Part of a small language model's weights.
Size: 8 layers, vocabulary 31717, 43.3M parameters.
Architecture: no biases in attention or MLP, untied embeddings, normalized queries and keys.
Training: a variant of SOAP for these matrices, 4297 steps.
Each number is 128 + 24 x the weight over its row's rms, rounded and kept within 0 to 255. Layers, rows and columns count from 0. The size above them is the row's rms in percent of the matrix's.

# layer 2 MLP up, 1536x384, rms 0.125, rows 536-559, columns 96-191
size [ 90 100  94 103 106 104 101  98 106  99 106 101  94  97  96  99  84 116 100 109 100  92  96 103]
[[144 104  96 118 164 112 129 141 136 170 137 130 127 144 121 106 151 113 126 146 151  86 130 128 156 142 168  89 143 126  84 119 144 117 100 115 126 121 165 152 155 121 130 133 189 103 112  93 171 106 147 100 147 156 122 171 117  96 149 144 145 124  78 112 102 127 126 140 121 121 102 124 133 193 123 141 161 123 107  90 114 127 146 147 109 143  97 136 127 158 127 168 128 121  81 104]
 [114 140 108 102 146  97 119  85  85 143 143 161 124 158 124 132 113 116 104 142 148 145 132 197 116 141 108 141  92 137 104 104 120 156  99 121 120  71 125 118 146 119 111  84 152 104  85 130 128  97 165 132 109 141 143 104 107 120 134 137 149 115  95 164 110 125 136 109  90 100 171 136 133 114 141  92  99 125 146 115 123 124  96 115 126 107 147 131 175  79 177 118 104 104 139 130]
 [124 154 150 108 122 115  98  97  86 122 100 125 130 106 116 163 105 135 135 114 118 122 151 155 137 118 150 139 160 130 142 132 118 141 134  92 165 114 144 156  46 102 150 156 199 101 169 186 125 110 158 136 154 144 130 161 131 139 157 123 111 112 150 140 112 164 102 112 151 138  93 111 106  97 152 126 109  79  97 154 133 156 149 130 153 116 144 120 119 108 148 149 140 124 136 126]
 [159 128 154 100 101 154  95 122 193 148 132 107 127 124 123 116 137 145 118  89 116 146  86 178  71 147 160 115 101  98 109 145  86 114 117 118 177 123 104 153 152 134 135  77 109 152 116 106 116 141 154 156 125 163 104 123 150 147 149 103  83 141  86 112 143  91 118 163 161 109 196 120 126 126 152 111 136 132 173 150 178  96 140  84 125 152 168 163 148 165  99 125 126 148 143 122]
 [100 150 118 158 157 173 149 107  83 107 152 171 156 125  89 103  90  96 140 137 116 100 110 158 103 100 129 117 123 132 137 147 139 114  66 109 125 132 132 129 110 135 137 133 111 114 148 132  88 118 107 132 130 128 146  88 108 142 183 148 143 137 154 128 130 141 131 120 108 130 113 141  95 147 115 131 134 137 150 129 131 167  97 121 130 119 115 112 147 137 118 126 139 178 137 113]
 [112 127 142 142 178 142 159 130 108  94 156 147  87 181  61 148 151 117 149 127 141 134 132 114  99 103  59 138 150 108 137 139 116 136 104 102 168  85  93 108 107 163  92 127 142 129 117 126 123  96 126 115 120 145  89 130 122 131 119 119  96 140 109 110 110 126 131 116 114 121 107 157 114 152 125 156 126 140 125 142 162 130 108 115 125  70 127 180 114  85 137 131 112 107 162 111]
 [128 144 157 140 143 155 127 120 106 140 133 105 142 138 114 120 115 124 121 127 136 152 102 117  81  96 120 146  81 120 112 139 143 147 155 143 120 188 116 137 100 115 157 141 110 155 145 132 131 104 156  96 114 116 124 134 161 119 106 133  99 135 111 119 124 130  99 151 140 144 133 129 143 174 108 126 141 143 117  92 130 134 110 131 108  77 102 146 118 124  62 163 130 153 152 151]
 [154 131  95 113 160 114 142 107 141  96 153 170 172 144 148 150 125  89  97 113 122 124 133 159 163 113 126 138 118 154 104 106 146 120  87  84 137 132  95 143 104 108 138 146 145 143 124 137 136 110 138 147 151 108  98 100  91 139 104 162 118 117 109 164 131 124 133 117 123 114  83 150 134 144 176 127 140  93 128 100 136 103 143 159 111 143 169 141 117  89 135 125 134 114 176 101]
 [104 153 118 132 153 126 108 118 192 148 149 120 143 120 141 161 119 135 132 153  96 140 133  94 109  92 115 135 141 113 198 133 106 137 106 114 145 125 110 135 170  90 138 141 142 119 125 104 158 150 122 128 145 131  88 130 140  98 123 105 124  75 164 117 114 148 121 169  93 187 133 130 103 148 109 112  69  67  71 132 141 147 117 128 124 138 132 125 140 117 108  69 159  92 104 146]
 [134 124 108 118 143 157 145 133 106 141 145 152 115 137 122  86 129 115 121 142 172 161 199 142 145 114 151 142 148 139 118 170 147 126 118 131 136 148 105 115 158 116 138 109 122 142 136 116 134  97 144  87  96 146  57 103 127 132 144 130 109 100 163 136 107 110 160 113 128 172 116 138 137 102 127 121 113 145 154 130 144 111 133 124 173 126 100 169 123 139  69  92 159 161 155 128]
 [148 112 138  92 122 127 109 153 117  84 137  85  71 140 131 169 190 143 137 151  94  94  87 152 141 124 127 145 130 100 114 169 117 128 117 120 129 148 105 114  89 119  89 128 130 122  79 116  76 103 105 144 143 144 102 135 132 156 116 141 159 107  91 113 148  98 123 130 103 136  96 106 115 114 151 103 163 163 111 165 162 104 146 102 147 144 129 143 100  95 121 146 137 150 148 105]
 [168 102 118 104 154 122 134 112  98 171  89  93 166 108  74 137 145 125  96 138 139  86 157  76 120 109 174 115 152 147 149 116 132 121 126 123 114 143  99 171 116 131 131 110 112 146 192 116 137 122  91 112 146 161 115 127 125 116 113 132 117 162 141 151 115 127 101 113 110  95 132 101 120 131 121 146 106 128 131  76  88 113 112 144 112 125 117 118 108  86 104 118 118  91 120 127]
 [140  77 115  88 123  95 123 116 100 101 121 154 168  80 111 157 128 102 124 119 169 140 148 126  67 124 102 128 102 162 122 139 109 122 113  96 115 141 141 132  83 113 147 118 105 116 100 132 123 144 185 124 169 160 121 135 121 108 108 140 100 128 158 134 129 134 134 131 157 116 126 128 121 137 139 133 118 114 150 127 115 150 108 127 123 113 119 167 120 108 104 122 147 145 146 114]
 [111 123 142 128 112 139 143  92 138 107 130 146 137 155 124 125  94 113 117 122 131  81 138 113  83  75 139 135 119  93 157 131 157 153 107 141 138 152 145 133 164 166 125 128 164  94 137  99 116 134 135 179 121 121 139 163 124 129 110 156 162 116 134 154 104 156 135 169 168 148 135 148 146 123 143 119 104 143 123 129 133 115 121  84 142 110 121 134 176 120 136 131 119 148 123 123]
 [139 113 118  98 123 135 152 124 129 163 147 158 111 108 169 149 157 154 118 159 146 119 136 101 138 122 134  66 105 105 161 121 128 116 138  76 147 119  77 129 133 117 161 106 161 148 101 151 171 119 151 129 179  90  90  96 133 147 117 102 116 142 158 109 140 186 102 106 124 122 142 110 140 171 176 113  58 157 225 121 117 128 121 116 148 127 107 120 136  99 131  99 107 109 142  84]
 [130 151  81 124 177 123 191 123  91 116 143 151 126  84 118 134 130 159  82 115 147 156 213 107 121 116 132 118 154 155 103 148 147 157 145 146 144 139 135 111 113 147 116 123 129 143 155 128 136 149 126 146 133 118 145 135 106 136 106 150  84 100 134 121 133 171  90  97 124 139 167 165  96 155 165 129 141  99 116  97 140 192 105 147 145 108 100 144 100 136 113 124 136 118  65 124]
 [116  80  78  92 119 162 122 120 152 130 132 119 139 103 135 130 166 142 163 168  79 124  99  88 165 132 141  99 131  71 106 140 142 147 160 135 138 123 133 158 144 126 132 127 132 113 111 122  93 152 140  97 124 148 146 137 140  91 146  93 147 127 137 117 112 105 179 153 127 150 121 124 100 114 157 135  86 159 106 110 149 173 164 145 116 145 134 143 105 166 174 164 158 132 164 121]
 [102 154 130 145 152 125 137 108 126 116 129 112 140  81 140 139 110 103 157 164 157 179  97 125 131 136 124 173 124 185  96 162 162 151 143 117 158 122 127 162 123 148  71 123  83 142 158 138 129 166 136 122 126  92 134 129 125  87  95 121 120 132 119 138 101 127 109 150 151 153 126 112 123 132 123 146 118 131 121 128 122 144 136 143 117 104  76 132 121 138 123 126 121 128  97 112]
 [117 138 118 118 111  90  86 109 107 127  67  96 106  84 177 136 116  99 122 129 127 148 125 151 124 126 155 132 144 143 108 111 133 106 128 117 134 117 147 100 150 118 145 129 162 158 106 133 135 119  92 165 137 121 111 152 159 126 129 146 124 180  64 141 116 116 112 132 149 153 174 135 133 149  76 142 165 104 105 173 136 139 125 107 134 131 118 142 151 163 144 136 119 143 142 154]
 [153 102 136 151 163 134 139 133 137  99 157 114 134 144 109 123 131 156 158 119 153  90 106 141 141 109 126 150 124 135 143 165  99 103 150 175 153 154 134  94 140 151 136 133 134  91 130 123 134 127 139 136 175 135 123 140 107  61 121 135 142 124 108 152 118 119 115 133 134 111 143 158 129  72 136 145 104 127 201 138 116 122 169  97 138 137 137 150  51  90 133 149  86 138 170 118]
 [129 129 129 160 141 124 133 116 123 149  89 100 167  76 140 132 128 156 123 135 126 146 141 114 143  91 136 189 107 136  95 125 145 175 105 149 185 131 126 142 125 149 121 127 136 172 115 155 111 143 168 102  97 119 125  66 119 119 119 106  92  75 167 155 170 145  85 108 131  98 171 135 156 115 180 110  90 103 156 122 166 121 129 151 137 124 167  87  55 120 174 140 126 102 118 111]
 [113 132  83 129 160 160  86  72 152  93  94 125 115  90 117 140 107 162 126 143 113 125 148 130 148 138 120 125 130 124 135 111 115 152 126 151 139 137 120  81 131 167 163 116 142 109  94 122 162  94  75 130 162 124 130 133 125 132 125 141 106 155 138 134 161 141 131 146 121 125 115 107  98 101 152 167 153 124 148 133 116 125 100 126 139 150 117 146  97 126 124 136 165  95 118  83]
 [113 110  95 128 127 144 109  99 118 106 114 118  99 140 140 108  93 121 102 143 105 120  95 129 155 144 143 138 175 103 133  97 115 151  75 119  90 116  99  91 153 137 120 134 105 116  56 170 119 128 138 150 176 126 126  92  88 103 114 173 117 147 137 126 101 122 162 149 132 114 147 128 144 120 160 114 141 109  89  89 135  82 109 172 159 121 120 101 116 130 165  89 118 135 131 112]
 [136 169 145 117  93 160 138 116 119 138  89 105  89 133 111 112  89 130 107 129 158 158 139 124 114 114 141 158 133 112 125 139  96 101  96 113 100  84 119 183 126 156 114 149 105 136 133 125 116 183 137 100 104 122 154 128 116  88 108 123 106 132 111  92 106 133 166 150 125 118 115  99 119 169 137 120 119 139 117 172  63 123 108 126 135 136 144 117 122 146 102 167 152 132  99 154]]
# layer 2 MLP down (transposed), 1536x384, rms 0.11, rows 536-559, columns 96-191
size [ 93 101 101 104 104 101  95 103 103  99 101  95  94 101  90  98  94 112 103 105 105  97  98 104]
[[112 157 131  99  92 134 143  95 105 129 138 168 113 134 130 116  66 145 140 110 117 173 134 153 123  94  77 149 147 119 166 131 131 111 111 131 159 155 106 103 130 121 128 158 110 150 135 175 113 142  70 158 106 101 126  87 104 120 131  94 132 109 186 128 161 136 146 131 157 119 172 114 137  96 133 152  72 146 137 154 118 142 112 141 124  74 143 124 165 127 118  86 129 141 143 144]
 [125 149 147 165 109 134  91 103 120 121 107 144 137 144 133 132 160 134 121 154 129 145 127 132 116  95 127 154 120 111  75 120 127 151 134 140 105 122  96 135 156 140 115 125  76 135 116 118 155 168 128 119  95 131 139 106 112 111  94 121 138 136 119 118 143 132 124 123 142 155 204 157 129 193 137 105 147 100 171 127 142 130 145 125 160 132 145 116 118 140 143 132 100  64 135 125]
 [114 117 104 128 137 132 168 135 106 102 129 115  76 117 168 104 175 149 119 113 129 114 116 123 125 156 119 127  91 138 137 107 137 108 129 128 162 162  96 107 165 171 117 130  65 142 100 100 125 155 132 132 103 127 167 130 128  93  82 141 115 146  95 108 141 101 143 154  96 154 171 133 136 163 113 148 165 132 144 132 159 103 115 110 132 158 125 139 142 170 106 104 107 153 109  99]
 [ 93 118 134 160  72 106 145 118 114 104 144 128 116 116 142 136 126 132 152 143 143  90 153  63 143 105 155 127 139 130 153 132 118 100 112 123  76 159 143 109  87 117 133 149 133 135 141 118 134  98  97 118 158 120 140 181 109 105 135 108 172 142 117 134 125 124 139 114 111 146  92 133 180 125  97 136 158 131 138  96  98 136 109 143 175 143 109 126  94  95 137 162 129  98 111 137]
 [161 128 155 120 101  93 104 104 136  87 107  88 125 106 120 133 146 174 117 117 127 118 126  77 139 134 160 149 119  90 111 133 136 151 187 136 125 169 141 139 121 149 101 104 133 145 107 149 165  96 159 124 153 159 108 145 176 118  88 170  98 107 125 128 106 147 155 125 114 137 118 119 160 133 124 130 114 113  80 130 124  98 144 136 132 155 164 161 105 120 136 137 121 121 158 148]
 [133 134 147 167 104 107 126 137 136 137 124  64 178  82 148 121 150 135 128 157 113 135 102 151 140 134 176 108 108 151 132 110 155 120 148 102  74 108 116 145 113 130 154 101 130 139 123  92 139 179 148 114 124 146 135  70 141 144 123 131  88 100 159 121 171 150 136 176 134 130 128 132 121  86 136 101 128 140 127 125 140 142 147 125 120 180 126  85 128 127 139 120 127 148 114 127]
 [113 147 136 129 112  74 123 135 166 126 123 153 145 153 153 101  93 133 147 119 157 140 152 170 116 140 114 142 138 124 154 113 112 140 106 118 149  67 161 133 149 149  89 101 129 109  94 107 132 142 147 177 165 124 123 134  99 120 167 151 124  94 164 149 137 168 126 108 108  94 102 119 119  76 156 110 115 105 124 129 123 105 125  96 123 151 123 137 135 125 138 117 136 102 123 123]
 [ 87 116 118 113  84 144 135  97 131 107 162 120 125 141 161 121 111 135 109 169  93 111 170  97 131  99 111 131  92 119 130 122 114 144 144 169 132 141  91 104 162 144 130 129 148 134 186 165 101 141 147  94 133 113 176 148 133 129 157 103 144 125 102  92 129 133  96 146 114 113 154 133 143 148 104 151 122 182 138 182 119  96 108  99  95 173  74 134 109 142 143 134 122 100 119 141]
 [141  98 120 118 124 114 126 167  62 129 112 159 134 145 128 108 120 125 128  93 144 137  93 146 145 142 162 104 105 141  72 129 142 139 173 136  91 119 134 112  86 155 105 142 113 114 154 153 126 138 104 141 106 130 165  95  82 159 151 113 122 188 100 139 180 105 148 115 137 127 103 100 123 111 128 108 163 147 142 143 117 132 135 125 151 132 115 110 152 125 157 141 151 155 135 118]
 [ 95 135 141 110 141 138 162 131  95 101 135 155 124 121  73  84 158 114 124 126 159 133 123  87 110 136  89 131 178 108 109 167  92 132  67 141  76 141  92 109 127 117 134 104 143 147 162 102 160 136 156 126 140 159 145  99  99  87 101 121 108 102  98 126 114 162 117 128 108 108 115 134 125 101 136 137  77 118 134  94 132 148 141 125  74 120 184 130 124 149 126 160 136 179 130 125]
 [ 70 150 119 140 116 146 151 123 107 149  86 161 180 140 118  87  88 110 116 104 125 135 144 102 128 123 133 134 120 144 133 123 148 148 139 133 167 149 153 101 181 138 140 120  98 154 159 151 167 181 167 141 112 155 161 143 170 107 137 119 120 132 108 110 107 122 121 135  92 123 156 148 143 165 103 158  95 143 119 123 130 120 100 117 132 139 116 112 151 148 154 144 165 109 107 126]
 [ 85 189  95 111 124  89 114 124 115  56 153 149  97 156 138 114 133 128 134 142 121 172 157 141 139 139  75 120 123 130  95 139 133 106 149 105 132 133 139  93 159 128 155 152 150 132 103 132 132 125 175 163  95  83 138  98 150 142 135 119 130 134 136 126 143 140 147 109 160 143 136 124 149 126 145  77 144 123 130 116 169 140 156 136 141 101 146 141 181 180 136 175 157 150 134 106]
 [127 151 121 152 132 169 144 122 196 155 114 112 120 166 121 135 152 187 106 126 109 100 130 121 105 107 159 137 150 103 107  59 102 131 118 139 126 134  95 113 146 144 112 136 100 141 144 110  93 129  56 134  89 109 147 116 113 172 121 118 179 117 128 135 137 130 178 113 112 118 143 135 138 114 120 124  93 146 121 126 157 150 134 158 149 123 141 113  99 123 152 153 109 101 157 120]
 [136 115 131 117 142  97 128 160 118 156 124 102 118 107 130 115 146 125 155 112 125 141 155 128 124 148 119 120 150 145  84 142 144  91 114 125 151 127  94 127  81  82 130 115 103 161 151 178 128 138 106 120 126 130 101 111 103 116 152 108  99 136 122 100 156  98 121 136  83 121 136 117 116 114 164 146 132 102 106 143 133 129 121 172 130 136 143 121 105 147 126 115 162  99 154 129]
 [164 115 116 151 148 125 138 125 116 102 136 127 154 178 123 138 129 140 124 112  91 147 112 131 132 124 128 165 169 146 101 143 124 115 119 152 141 125 173 130 144 146 101 133 108 101 172 107  92 105 137 100 122 129 157 169 139  84 120 136 104 111 118 128 118  83 112 149 109  92 132 127 105  92  48  92 191 117  95 120 133 160 143 178  93 101 129 135 117 112 112 110 153 115 138 173]
 [116 137 174 138 118 115  85  86 155 109 135  86 166 120 104 137 120 147 164 157 114 149  62 152 129 133 116 126  97  96 130 147 113 135 145  99 118 139 132 165 165 118 148 107 119 131 126 155 122 114 120 114 132 154 133  83 158 158 133 119 178 154 115 126 163 106 145 144 136 128  63  98 113  92  97 108 117 153  92 111 119  78 127 113 123 119 141 183 131 124 116 129 142 137 156 102]
 [169 140 160 169 138 112 106 177 141 105 104 102 154 124 125 146 148 108 181 129 146 139 124 133  97 118 123 129 141 155 124 115 135 121 141 138 108 142 140 125 118 136 121 127 124 123 105 127 108 132 134 138 115  85  62 148 144 114 152  93  75 133 109 108 169 160 123 138  67 133 120 142  94 146 133  92 185 108  97 158 168 109 125  50 165 156 135 119 144 139 123 108 121 163  95 133]
 [ 86 142 113 147 111 121 138 158 129 133 173 104 136 125 127 116 141 174 129 133 133  60 103 134 119 124 133 120 162 123 120  78 150 126 155 160 119 100 132 120 116  90 155 110 117 145 148 117 151 134 118 114 146 127  71 130 152  96 165  91 107 190 138 116 126 144 112 138 121 126 110 113 132 154 105 178 100 113 107 124 113 112 120 167 106  89 140 100 142 106 147 157 130  67 127 119]
 [152  96 103 126 144 174 164 162 115 143 153 112 127 148 104 128 104 153 160  95 134 149 116  92 153 168  89 120 110 109 153 133 146 112 105  91 131 134 130 121 117 103 156 152 122 105 138 122  98 143 107 102 121 154 139 124 150 128 136 132 183 116 151 107 100  87 143 148 100 104 112 119 143 135 159 116  96 141 151  91  96 128 123 206  91 111 145 167 120  99 126 108 147 149 137 104]
 [105 122 113 116 108 142 179 135 135 132 133 125  94 151 144 119 126 109 106 117 109 135 164 109 146  82  97  95 140 113 145 102 143 119 120 123  95 110 113 145 126  98 120 141 109 136  88 115 143 108 145 124  94 179 136 119 194 150 131 129 137 142 136  88 167 158 128 141 112 151 119 111 116 193 128 132 133 137  91 106 156  92  98 133 111  99 131 117 153 140 140 106 153 127 101 103]
 [112 120 145 123 127 142 118 142 184  93 145 129  64 194 128  84 113 131 108 143 103 134 106 126 114 145 150 103 134 118 134 151 108 115 128 109  92 133 158 157 107 131 163  84 114  94 153 116 146 138  70 114 179 122 120 178 136 108 139 169 168 158 121 124 118 123 132 169  82 144 101 102 128 153  58  98 135 131 141 112 146  94 136  97 138 136 102 150 163 120  96 113 131 131 115 164]
 [143 134 157 114 126 118 150 130 131 129 152 149 103 132 136 117 158  88 117  97 128 142 124 140 129 126 128 113 101 104  88 144 128 111 144 108 135 113 135 157 162 110 107 142 107 126 158 134 116 118 188 125  91 138 137  97 120 112 109 127 127 113 121 105  89 130 145 138 132 116 105 139 139 156 107  95 121 123 143 117 169 134 144 139 126 114 125 108 147 123 143 125 125 160 160 112]
 [123 107 174 108 135 123 142 162 164 128 140 115 111 136 136 135 125 106  97 133 171 126 131 148 117 140 124 129 127 119 130 172 129 111 163 146 171 151 158 160  68  98 113 122 123 123 185 128 126 119 103 125  96 135 150 155 170 147 123 113 126 108 146 134 119 142  81 115 154 125 112 110 122 159 117 144 129 150 162 176 150 123 128  71 113 126  93 137 194 122  64 144 126 122 161 145]
 [161 137 143 133 139 141 116 148 126 110 128 106 153 125 160 136 147 129 110 116 131 156 118 139 113 124 148 120  97 120  89 147 140 162 143 153 149 141 122 129 130  83 182 109 152 154 160 124 125 148  82 142 107 141 125 111 128 131 122 132 158 145 155 109 182 151 119 115 149 134 131  94 141 130 103 150 113 165 119 160 156 167  89 141 153 137 130 168 131  99 143  97  72 178 141 160]]
# layer 2 MLP gate, 1536x384, rms 0.118, rows 537-560, columns 96-191
size [103 101 106 112 105 103 101 105  99 108 107 100 100  94 102  87 117 102 104 105  94  95 106 106]
[[132 131 153 157 104 143 158 157 186  97 133 115 128 127 144 134 137 134 146 101 137 107 142  56 116 110 139 114 153 106 137 159 152  93 136 116 123 177 118 134 132 161 162 151 129 110 184 155 109 166  63 122 136 117 104 124 106 122 106 109 114 146 164 155 139 125 109 132 147 129  93 121  90 115 101 148 166 160 144 160 168 150 147 125 110 174 108 134 116 165  83 145 129 134 133 119]
 [127  82 124 137 117 136 176 167 169 147 120 122  98 114 161 116 125 129 148 123 143 161 148 108 150 124 122 132 112 116  96 156 179 149 146 125 108 110 156 104 208 147 123 110 103 140  84 103 145 131 105 154 101 119 138 132 131  98 118 142 137 139 108 106 120  72 150 145 134 156 161 133 176 177 118 107 132 139 133 109 108  98 106 136 113 110 138 109 156 154  98 140 129 125 116 133]
 [142  96 144  63 123 174  85 162 162 100 190 132 154 129 133 124 126 104 139 120 161 145 139  95 137 129 149  89 109 101 120  96  85 120  98 128 145 120  99 152 190 131 149 115  97 149 121 128 169 144 149 151 139 160 120 116 147 185 165 143 106 163 107 139 147 119 110 113 128  82 184 100 119 168 124  83 167 131 136 131 144 101 142 125 124 150 110 171 150 155 142  84 109 149 149  82]
 [ 75 154 107 141 137 155 141 140  73 105 150 180 135 133  89 118 115  95 143 135 126 127 111 150 114 133  94 131 107 117 144 156 123 128  73 120 135 120 128 122 124 116 132 130 112 129 149 105 108 132 100 152 141 114 147 118  88 115 176 140 146 144 133 147 125 141 136 135 116 140 108 132 107 147 128 120 127 140 144 137 130 166 101 125 119 101 124 113 153 147 103 116 142 171 133  97]
 [134 115 112 129 151 113 114 130  71 112 140 163  94 155  81 128 132 123 122 103 125 106 157 122 117 107  73 132 116 100 122 143 149 144 127 133 157 131 107  90 126 141 122 120 119  76 120 129 136  94 139 126 115 116 134 145 153 133 133 118 129 146 108 111  95 150 107  89  95 116 126 140 111 159 103 155 127  85 115 137 123 111  85 102 118  79 128 162 153 100  99 137 113 110 119 121]
 [135 143 136 137 145 151 133 118  93 132 142 114 132 137 125 117 116 106 128 126 121 148 106 115 100 126 112 148  75 127 104 150 139 150 153 137 119 185 118 144 103 113 188 154 119 140 134 132 137  96 149  87 105 110 143 151 175 118  98 138  92 145 110 109 132 139  96 160 149 117 139 115 153 166 110 143 140 153 107 118 119 165 127 154 119  81 107 137 114 141  67 158 131 142 151 148]
 [142 109 146 135  89 144 119 164  73 166 101 105  93 145 125 111 123 160 160 151 129 154 103  82 123 134 128 109 136 129 109 131 109 136 151 174 132 129 164 125 167 153 117 103 118 115 141 122 112 142 112 109  84 147 183 166 161 118 162 112 133 164 138  83 127 139 127 152 124 141 164 113 129 138  76 136 129 144 132 144 125 141  94  98 157 148  76 118 163 150 127 138 102 149 113 144]
 [169  98  88  97 130 111 136 117  60 133  97 117 121 156 115 132 128 135 171 123  94 124  87 154 133 142 132 122 120 142 111 111  74 127 124 115  94 111 125 149 159 138  96  89 144 125 123 156 128 123 109 160 136 117 108 109 136 123 122  76 116 162 125 149 132  93 148 145 100 103 117 129 144 126 115 112 149 126 111 129 164 114 136 101 135 125 119 120 187 116 159 129  89 118 167 129]
 [134 131 141 130 129 149 118 129 123 140 142 165  86 130 115  81 125 120 127 129 174 123 165 120 133 120 158 153 176 124 145 156 143 116 127 130 137 124 130 151 159 120 161 127 149 150 146 132 137 128 139 112  73 127  94 108 107 115 162 136  95  91 162 186 145 106 175 153 192 178 112 106 137 128 140  91 146 139 125 146 126 155 157 101 131 112 118 138 137 148  72 103 113 183 177  94]
 [136 132 125 179 132  98 122 117 123 118 142 131  58 129 185 129 166 137 152 159 122 157 124 145 114 134 111 116 148 168 135 110 131 135 134 127  87 124 155 146 102 128 146 118 146  95 132  85  79  70 145 128 129 126 135 139 101 170 102 114 171 159  93 157 133 133 114 109 140 135 140 104 147  95 134  99 149 110 124 110 128 124 104 136 133 119 101 141 113 116 138 134 137 121 135 170]
 [ 98 140 134 128 106 133 132 128 125  54 158 153  94 143 156 112 104 124 140 143 125 158 116 142 119 115  77 156 122  97 116 123 137 103 126 144 110 139 163 111 131 150 143 171 151 106 113 157 117 117 159 145  93  96 141  88 119 146 135 105 140  92 128 134 168 142 120 124 137 148 151 153 137 142 138 112 143 113 111 170 142 139 146 113 161 115 146  97 163 156 144 114 139 155 129 111]
 [134 110 114 126 111 179 155 120 116 135  99 128 139 174 172 156 108 143 142 123 108 101 152 153 170 147 144  94 148 133 125  85 169  75 118  84  76 157 122 112 135 141 109 161  93 113 190 123 120 132 102 162 133 109 131 133 140 115 125 122 147 149 125 129 133 141 122 109 144 135 101 117 129 108 138 144 127 135 141 110 128 146 137 125 134 139 158 139 107 161 122 143 126 108 106 133]
 [150 123 110 111 125 105 142 110 189 102 143 149 133 142  97 138  99 111 124 103 126  93 163 103 134 111 125 128 119  69 123 135 124 159 136 156 122 121 117 123 157 165 134 118 121  85  86 115 146 117 148 108 114 153 132 168 170 121 137 140 155 112 140 114 102 145 118 130 152 132 133 150 163 160 123 144 140 117 164 140 117  97 110 101 160 116  92 139 169 111 106 148 127 110 109 118]
 [163 131 149 155 152 123 110 112 100 113 103  87 109 134 129 134 116 100 132 120 125 123 178 148 110 159  91 128 143 147 170 107 144 119 122 145 133 140 118 153 124 120  94 149 121 184 108 137 135 116 194 129 108 101 133 146 121 155 102 105 123 118 130  83 156 139 134 175 132 155 124 124 156 134 159 170 124 143  79 134 138 122 118  94 138 173 125 105 143 149 139 162 130 131 111 173]
 [124 140 117 118 106 147 128 125 116  90 160 162 111 191 140  52 140 135 120 102 155 101 117 119 112  88 130 150 136  90 137 140 108 117 127  98 144 118  92 104  59 140 104 166 138  87 153 121 131 163 142 117 146 162 124 182 139  99 140 147 170  94 134 103 145 128 117 152 120 117 116 148 140 156 128 116 133 136 137 144 171 127 146 123 123 140 156 125 132 167 135 162 135 129  79 124]
 [151  75 100  93 136 172 108 103 140 128 110 124 145  92 132 112 164 135 177 130  92 112 111 115 153 124 129 112 114  84 116 157 129 140 162  99 145 101 146 150 128 117 169 124 137 135 134 117 111 156 107 113 128 133 133 148 132  77 136 105 162 134 155 142 116  91 181 160 127 168 117 110 120 104 151 137 115 175 100  96 134 162 145 147 115 135 112 129 102 152 171 144 171 125 154 119]
 [150 140 166 122 139 105  98 163 151 105 120 141 141  87 117 140 132  75 114 157 133 146 147 100 111 143  87 140 142 108 162 131 158 146 105 112 111 148  95 138 143 133  97 189 142 150 133 138 129 132 139 143 145 126 128 154 131 160 102 132 134  97 143 141  94 110 136  87 126 143 140  83  79 170 108 112 102 167 163 100 126  98 154 124  73 106 122 145 117 123  93  98 143  95 143 113]
 [167 113 111 155 140 164 190 154 152 145 170 139 132 176  74 141 154 119 139 115 162 154 129 112 150 118 109 145 109 124 141 129 114 143 107 141 119 151  94 129 111 125 146 134  67 109 118 100 110 129 127 101 145 121 156 125 111 122 125 122 145 122 200 116 145 141 118 108 124 110 103 125 156 107 165 145 104 137 153 100 127 121 113 181 111 144 142  98  93  81  93 114 141 131 139 120]
 [113 152 127 168 163 117 120 155 111 142 151 129 125 118 101 142 144 147  93 116 146 143 144 108  95 144 105 137 150 134 123 141  64 154 120 116 187 110 171 119 135 129 150 133 149 124 154 147 162 136 146 160 101 123  92 175 141 119 114 126 113 118 157 148 153 155 170 105 145 129 150 103 123 187 163  95  67 123 128 155 146  70 123 140 125 122 125 136 148 135  81 109 128 130  78 133]
 [134 118 138 134 159 131 114 113 101 161 142 127 120  77 121 130 104 106 104 108  88 132 111 120  80 125 116 116 116 111 152 108 111 158 128 129 117 135 163 151 144  99 137 131  80 131 184 158 131 162 127 132 144 136 146 153  70 184 125 132 132 153 140 160 121 146 134  82 140 169 156 131 133 135 138 100  81 105 137 127 135 165 102 110 115 117 131  99 102 156 111 125 108 141 145 105]
 [141 105 150 147 140 149 148 122 100 140 125 111 153 172 109 176 122 144 107 130 100 118 137 101 118  95 159 132 127 157 173 102 140 158 184 142 138 109 167 130 125 146 117 154 129 165 144 144 137 127 141 142 202 122 123 125 142 159 146 134 143  91 144 146 137 120 159 122 102 132 172  92 154 129 144 140 141 142 113 125  73 133 167 134 118 121 151 130  96 114 131 102 112 125  71 164]
 [114 114 150 145 104 114 137 120  55 151 110 132 153 132 147 137 128  72 133 132 134 145 144 153 140  77  92 117 127 157  83 162 133 114 100 150 102  91 134 112 137 130 146 119 136 101 155 112 113 115 114 191  88 117  99 134 137 141 105 149 130 169 141 108  91 124  84 133 115 128 165 136 128 155  90 160 124 179 144 132 108 125 144 112 100  86 133 116 169 129  85 129 108 129 132  97]
 [105 102 114  97 174 100 144 152 136 140 124 165 174 108 158 136 153 140 129 125 118  94 110 129 143 139  98 107  94 150 133 110 160 142 140 130 180 168  89  80 135  70 172 113 157 114 141 137 106 101 100 157 154 141  89 135 140 158 127 135 137 123 147 160 148 121 119 117 141 150 143 135 133 100 100 145 137 139 158  84 154 116 133 133 109 127 122 139 138 111 133 104 116 126 131 114]
 [142 140 110 121 132 102 134  70 146 143 167 123 138 146 148 120 181 107  94 135  89 149 122 119 142 170 138  89 117 156  85 141 105 128 156 128 160 153 120 113 154 121 169 129 113 171 120 161  84 129 147 173 149  86 146 139 143 205 112 134 133  99 148 119 168 122 131 165 133 110 131 124  92 136 111 124 114 116 132 102 119 101 183 134 132 102 132 166  92 130 110 105 171  73 156 111]]